config.toml
activation = "swiglu"
norm_eps = 1e-05
rope_base = 10000.0
attn_scale = 0.125
bias = "qkv"
init = "normal"
optimizer = "soap_variant"
beta2 = 0.99
lr_head = 0.00867
final_lr_fraction = 0.0
doc_mask = true
z_loss = 1e-05
train_tokens = 361300000
dataset = "wikipedia_en"
Each number is 128 + 24 x the weight over its row's rms, rounded and kept within 0 to 255. Layers, rows and columns count from 0. Numbers have three digits each. The size before them is the row's rms in percent of the matrix's.

# q: layer 7 attention query, 256x256, rms 0.122, rows 0-55,64-119, columns 192-223
# k: layer 7 attention key, 128x256, rms 0.116, rows 0-55, columns 192-223
q0 105:091083144109124124135125151124138123150105127137154142109134121100081088132153136147119128090173
q64 057:099111103122160122121159139126093133128164125093108154112122124142150153118068147107115131126169
k0 071:117097141106109161158132156109144096094148111108148144114118130148162097105094123134147141131110
q1 092:155152143123118105115087129134142106132124112161093125187148169118066179170120125073119126111140
q65 058:071119166123176151178081119115159119078131137156165117132140092127146135123167103074097123129100
k1 060:119121156083115144152117111153119122158137063135142126108171174136120123123121093101124101112162
q2 089:155145063178097120129111139140130165116152117150101114165125139100136170102116128129110118136081
q66 074:111160119128096082142099157111140167099128139156139130156121138135096145143163099178128074120091
k2 059:120184124087167142131156102119146158119121137107162105135128140136130193126162132105087113147153
q3 076:105112126170146153159100090141173136090109138141145108104121126123152101134140125146114084130168
q67 064:148136109147158145090158123116117115125109120132145105122098151133111105140137117156096163125130
k3 062:151131088152139112137123133151166124145127131137155143166089136100122151106143151120116122125124
q4 075:111098105164161149142140125135175134072109159107115116092087109121170071089158129154094116132108
q68 076:152142166152149100071146125149087108138132111117093115151123137141129182099107127163163111133161
k4 053:107095124165135100125163166112129127135131169157133095146132131122136171157140146093108148117162
q5 082:126100159063150159115134121117123082118118122101144161076109117117097100156132105135143164127145
q69 074:143119113144141138118162122114127084105174143130155154147135079137172136108122133131132192133146
k5 067:115131106094089175158127131109139102092126151135161156090103116114165088155142145119122159130153
q6 086:129165090152092109088127109139130142152138090116128116177139156135117190142119110118139131148107
q70 077:092092126098156148138108114144104155115123083138147099102127162125104150128146154104118110117133
k6 061:151175124105133140147134110137098180100114139110122156102157145141117136122121101132149066123137
q7 070:104121075149112145135096149162124127134143148131060080143140123142188161095153151103122101126130
q71 073:154119134146147117095171178147143137156120103115099149159119159131138117115147119153100062174149
k7 068:127117124157135147165114118172128157173129183093121104113135167132091118137150117130145103094133
q8 071:098105053156104097160137163145105147124151158121140089135149158158198155090134144121138098136127
q72 079:126123130150170136132111107107087104132137144157161109091092102127147125148095123130134137130147
k8 065:148149169135171147078179107144131130094104125125135168140138139144148103184108150188128145122129
q9 084:109074118087140162149110133136160144103118120166163142128104106076127090117173127149146132111135
q73 083:120119113128101165148143129131124100128149134078112101111138089114182124103104139114132140135127
k9 071:154129099141141090169135115129146090090138182105092150129130131130122087141127199137091162117121
q10 075:148152052148131164133105142124128133165182154123101126130084125119132141132117127065092148132128
q74 076:140134132144134103118168129145134102129148184121114176113125103134110138100119141103159134111126
k10 068:121123174137122114120122121126127111111115133115117142096147144112174110149163100122168133158096
q11 091:081088169137154176161146118139165191102074125144139123097100101132154092109174111153100062133136
q75 090:103129122133134146144133123122110094121123100094130122100119073147160116101120156102132193099117
k11 078:148125125126167083154166118144132117137131150150126136161106129119106096096141108078115156113123
q12 072:111122103153101096171089140147113190141110109136094115145149108103179169121159126080118075139096
q76 090:063107173127101139138144170137142144140112130102118120151129155157149111124160122119136066141144
k12 078:134159101123157161125131132122116129125133108124108101135103132156098160157150113110109116122112
q13 076:070096125106121128196151139100138151127122171124140123118102141100145097067155139141141115136140
q77 085:148135156138120086078156111110120123139138153121134147153112161108128121107135114167169132182138
k13 071:135123161153143144114158121158145118125138108070117119136145123122107099127091108104166162095149
q14 083:089135150130151132167132115141122136110112141123141109085126100166128110109151117089118144122118
q78 092:149139139126141129117112116141150075133150171117191139119110126123150132109145178073128154120138
k14 094:110102123123152092117146148141161120103141154112127136129146134129160084170120113165117135144085
q15 087:138096110147149143080145097127157098116134110095072127142170121087118123144065134176116130118131
q79 097:107142133125154153144109135131196107145092146081139112093121134132138117138099111094129149093132
k15 079:128131129121104121154138123150107115109143132134104142147083167124105154102113085129204132122075
q16 082:056082121131155135140124138148129147123103163128077095128112092140137108116107124106153103111125
q80 083:095128114161146103129138139153137148131125093084071176138123096098128144138189104126128113128085
k16 086:139156132143188106111181123115126080122131127138146119155136144135134116118117116115116151138158
q17 086:174093094129155147146129135141128152125131085149080124123096125131134130109155122167115075119157
q81 100:162138119135135097163111132171117156163156106142133154093097101111109175106117111073135156094123
k17 083:097192113124201089120179139150118165132108123130085153106151144150153099116123137123078174095117
q18 088:137148123129124166111135130123138150171174127094130120135193131156112145115131126130095140139107
q82 115:115086139090127145150128129107124134147149098112122143123142118147115100162118144111166201150115
k18 085:128121130147096107102098113125138151125138113137149128154100105115092139127122115131162086169128
q19 090:069097091141117143140122126125150133116173187128156126101076123133160132127148168108097139126154
q83 101:124146149138130142130130132119149138151167140134126105169105130134168176128175090171132128133139
k19 098:156118117152186162130122126114131156159109099121111148138094128136117155112158120139180077146060
q20 090:103133083140077147179080132158133176117115116146140110147128121144162150087107112100166098086137
q84 090:117091100133166153119147147139127111092157084087136167073112118113150138105127150120119127081089
k20 089:108128151117176083145137143137144109130129176085126099145144106131124070124140134139098169117146
q21 088:138101085145124156146134098137188131106125078084140144123127146097122121105095121161146121112149
q85 102:096106106173131076150116173141112082111127134152159117121110127134173139079111111095149125082156
k21 082:131142080181084170150119133089128147126142129194129174105121093164091171160176107135119133106119
q22 085:107115153097141123138148102150129118086099165088161069143096127148125089118143136118150100135120
q86 114:154108137117108126131126111133126092121167103126119138082108100085126135092111159130096182152133
k22 093:124089126142163078149171150150134074101144178118129154127158142085168112121134114132134168098139
q23 104:140137149142126128106118143136103121131094114162083139153138147149105171178147146141145125130118
q87 102:133148129144094161180148119130154082151104160103060124108154097139103127166116106126078158083123
k23 098:117152106127109147129114116139092142142134073136120112099130136151123157163133126106091117144146
q24 097:134118137156077085161135119144088092177120108156124139116153154134110151133123136130156146165100
q88 107:112142112153130153138127088105124105123126143137130104166082108153095116104098150112117166152128
k24 095:157147119108103135110122082133103102147133105160135126133105116137132134148118122182114111133118
q25 088:108116099140162101151136126134117144100136093120111098142076127095152148126165150107132140128135
q89 100:080120098121120064128157122112133147149126167109121148162144126147148132126150122120152133165159
k25 086:130139122121129139092119149125138139157118106118141099115101085124151125118104132113154117124131
q26 096:104066114148118169167127136136141128128130145127171107101122085173140078099113149115156142078142
q90 081:143105131159155193140097130122123112145091142169099102123125151142137165151144135135163158150132
k26 095:142128171081158101136133094145131145139157110112125141206166079138083158139115138096166093150119
q27 092:101110099102188164146162121116131107086112108131151132143118113171126109109168114107163121133133
q91 098:139134199139120147119136120088133155077109174111129158159136124123129114130116115179136145139145
k27 087:149184119123160151111142102113138161135132088104061093100085092125103125135124123135114130138108
q28 104:114119148130126122156124138146130159121087046156126123107115129095106143091144142086168106115111
q92 096:153171109126099117122129109146131101114139120143092129094116112151135141115183111157056126128118
k28 090:151105161142155106159152182123178095118120145115112113130159116085174123134073108148124128113145
q29 102:141126119105156114119136103139120152141117114131152118116161132143169140116115152141182167138087
q93 102:138166114149112145132102134096142123148127156142172105119139140103081161159090157081140115113169
k29 095:141075119145122145133095124136139112124155068141145130155174141101128094144099131098127087143123
q30 108:124104135125083116113159104132109152152125174109150120134128118123109129151112147123100119145109
q94 128:177133136135151150135148153157100112092139082153138175085133158123106161151105147133105096114083
k30 129:096153124106140108156137148116139102111119179095115099116159180109156101123112067132137186099130
q31 113:127126168133077134158129141160102139127112133115163154095151116092104174173099165082165145108097
q95 103:166117119149167117135119108135145115131094097121136159104115128124123113148091176091139164091110
k31 099:140120124133093146124126105149111157139097105125101145121102123114113144135124155110172135075114
q32 105:154148135162119132120115109120094126144115073117144115145144176174113135179128131171151115134132
q96 105:130082142092135078108169167121121145118105156133141131111155158084104136128113115112108137099190
k32 095:094127138141159174157142143092178118145131104139123114060136087159127132102155107125140111105148
q33 097:091148120125146094157136117121100122143126184137148165150086112109117133059146153085179134116102
q97 097:078112130096113145146124108114131158133125179157120124192176139134086153165129113111098126145149
k33 105:175117106083078147120109096138146133137108092126121119143107146170147141132104139097166088157133
q34 123:146107144105089126113132108148085106098090133136086139137126133155104129157143117119155126142106
q98 093:145122117178132149118118111114124131103100125171146136121111154117118123161164135108153145152152
k34 107:135097161141181153136162129128112114120119088145142128128093090174149130136141146153156132153118
q35 113:116121034133127125159123115117136159116110095107127108161111111102124125112175097078113149105127
q99 086:155099167122151141117140115125152132140143078086106160104089128111125113143144151115120174104133
k35 106:125134125122099105091178097136110162144118155137145101168162110163119096128145135122171083164150
q36 103:080099157109122153112148143127136148108136130113141140124112100117155141087121126176136123147161
q100 094:122155114125158070117152187128124159106122112102134151151164120119155151088141112107109133139130
k36 103:175118144143127127147130142085153116115125094124143154146140170125144114154156110136112153136123
q37 109:092111101134130105141162121182158117086123144133124066119121124132131127133143162114122115063141
q101 090:106104099113148164129119152093123140127111094149129131153135103147182125143183158151109091160128
k37 099:133161093142122148136102135151138139090155120108144140104117130148128159128130119074107136142131
q38 097:147119105113114167139135136110127116108176103136152133109154122142114146076128164160164117123139
q102 093:101119140145104132154099093145146069106150104124115111154131156134091109116163115156157180119138
k38 100:146134090077145129156161156083134127156111108176126164090135147151152150116132155148174124110132
q39 109:134191121136179096115089165121137121136105191140119146155150138091112157116123110082144100117131
q103 106:100113174097076100078126121119105153135127176142095115160157148110135097114087107117109133163146
k39 097:102154121142124171094111119137116120169137137096139105145133189140124116168110106151116076129122
q40 120:130154141163101128193124123147123117119083103142188128066088111119128103101142169072136119149128
q104 105:120148135145093147143105115136124118140108096095126108126119093127166139092135116127142112145165
k40 096:120127056072082123167100154131130138133118117103129141078137123159095132088110142144129135137099
q41 103:164115143114099143124122113157147154130128114133116120156136107092115139106125130099139130146160
q105 096:136108112120114116115129102162106168110108105119149166116156145110166139116141125146166148147086
k41 101:147131137131149088141128170168154132098150108149096165106109156140137109125116128117133107100119
q42 109:153174134099101119116142130110113132123123098133099116155159181117125117141064102149166111148115
q106 089:131135062128111118155128129162106131122142103104155125090109148154147138125116147149121125167087
k42 096:132137141139144122127176114163156130156113169091108123163139148163101104113113127144171151122089
q43 117:124102147174152124074141152135100141113117056153143133144153163115092118101104090083096113154121
q107 082:141116162166130123098135167147141112091130154159088134140122137104102089141144148144145120099128
k43 099:114143116173062113103110128167129176162152129115148121125154120170163130131116121115112076114157
q44 103:131095150155173137118098110104136096114138100111174113146119141141123144107124134122156146154108
q108 089:169092071110131106143092146099140112141123155141112156095111165149097117130173116153147129161116
k44 092:100106135124161133090106119118149100075119141106134136165113167136188107121110140142115138129100
q45 112:098128160140132241142097168098087135133098084103158102103097124130122129091166121067146132187122
q109 100:149099162131137145133135139108104145133115183140102118172124130149125127121175132182116173121143
k45 104:156095111123107173122151129148121162120149104162111154140139121138124127137142136087118083150117
q46 103:130169120102150123131091145090137120132131134138109140127123173103137135155142125125079143165127
q110 098:061160123185150130168071123109122153096119116153136105125083134103145137095172135107107141159122
k46 094:103098094146128117137110170125166129134128093115123126103125090191185087116093113109094177140145
q47 105:157098094104151137149100151162118107158140132142125084168165118141136147079153099098188131160135
q111 092:114149132177111139121129125131115166139119140165054115110069119116104154090140119119122124123132
k47 091:138101112116125122097140107135110128095117126171080146146187128134108124154110178161093130132132
q48 126:126152152108107136141137127145147101160100106143121093137145134154138175115097142163200108130086
q112 094:150141102115151155145128137121145125161107142146076114141128126179082184148136190124115143130150
k48 106:112166138134136160134137116113130121131111106111141121139151150160132110123145107174136159158101
q49 112:154130165114163118112116109129133144150122098098077129096166126146077096166150127079118153120110
q113 097:113156163157094140135132148113112109150143144084152132120135136167141118131178102156114127156117
k49 104:145137075129118111132104093170121170159124088127125142156123108151084119121143148126120129156120
q50 113:111121112087110123114140111114129112123156192119122110158118132135182116156143166128081140154140
q114 095:091111061149164100154154160125142112128165143125124111090117117137132102112130102154126098106142
k50 095:140131141129116141167139169118132114119139147122128092143145138131100118130103131123101130138160
q51 104:109122134139130091142124100140143133141149158151154128118098139135149085105138123116176087103120
q115 093:108079136090128145102121140125099126132113170127061135153125119113111120148179130117169120110167
k51 096:105123105126098120107107106099100163134112104130180118113106139139101166160142140142146134107138
q52 109:120141126120174154139126179116128148142102105099106141134168140156122114110111142151130135113054
q116 100:158097119138134123117127175170121130115117082126145135120120108099121101092098069105090152134093
k52 101:110111132160097092165163104159131161117135123165129165103115113126152137126138147161112153140108
q53 112:097214150135136138106109108146156120177138078089135138097139121125136127111097143139144126144148
q117 108:139103131111159093106165108157076094125146094136128136122152114139186100118060096152113115147127
k53 108:136101158107112115141132135149129144127105120101128131087162103140157083116118094097092140132072
q54 102:137122111129123108149099137127142110097115159134075151123161142096148085118129156144144165094117
q118 099:086139094178097149158126133155100124150130172116116134131134146159130141127096105106130123111118
k54 093:119104110158108154152121161121151137137128112096117103132166095099104169148129133044121102174138
q55 111:192152162085136152100128075103129104108126125145052134152110151127142150154062149142190170132094
q119 092:176105175112132123128090134102081144116132143128130111149110151114106121135155116117125092102146
k55 100:120138163085120144100143103134102158160154143158136120179134092147120119142140144146155141171111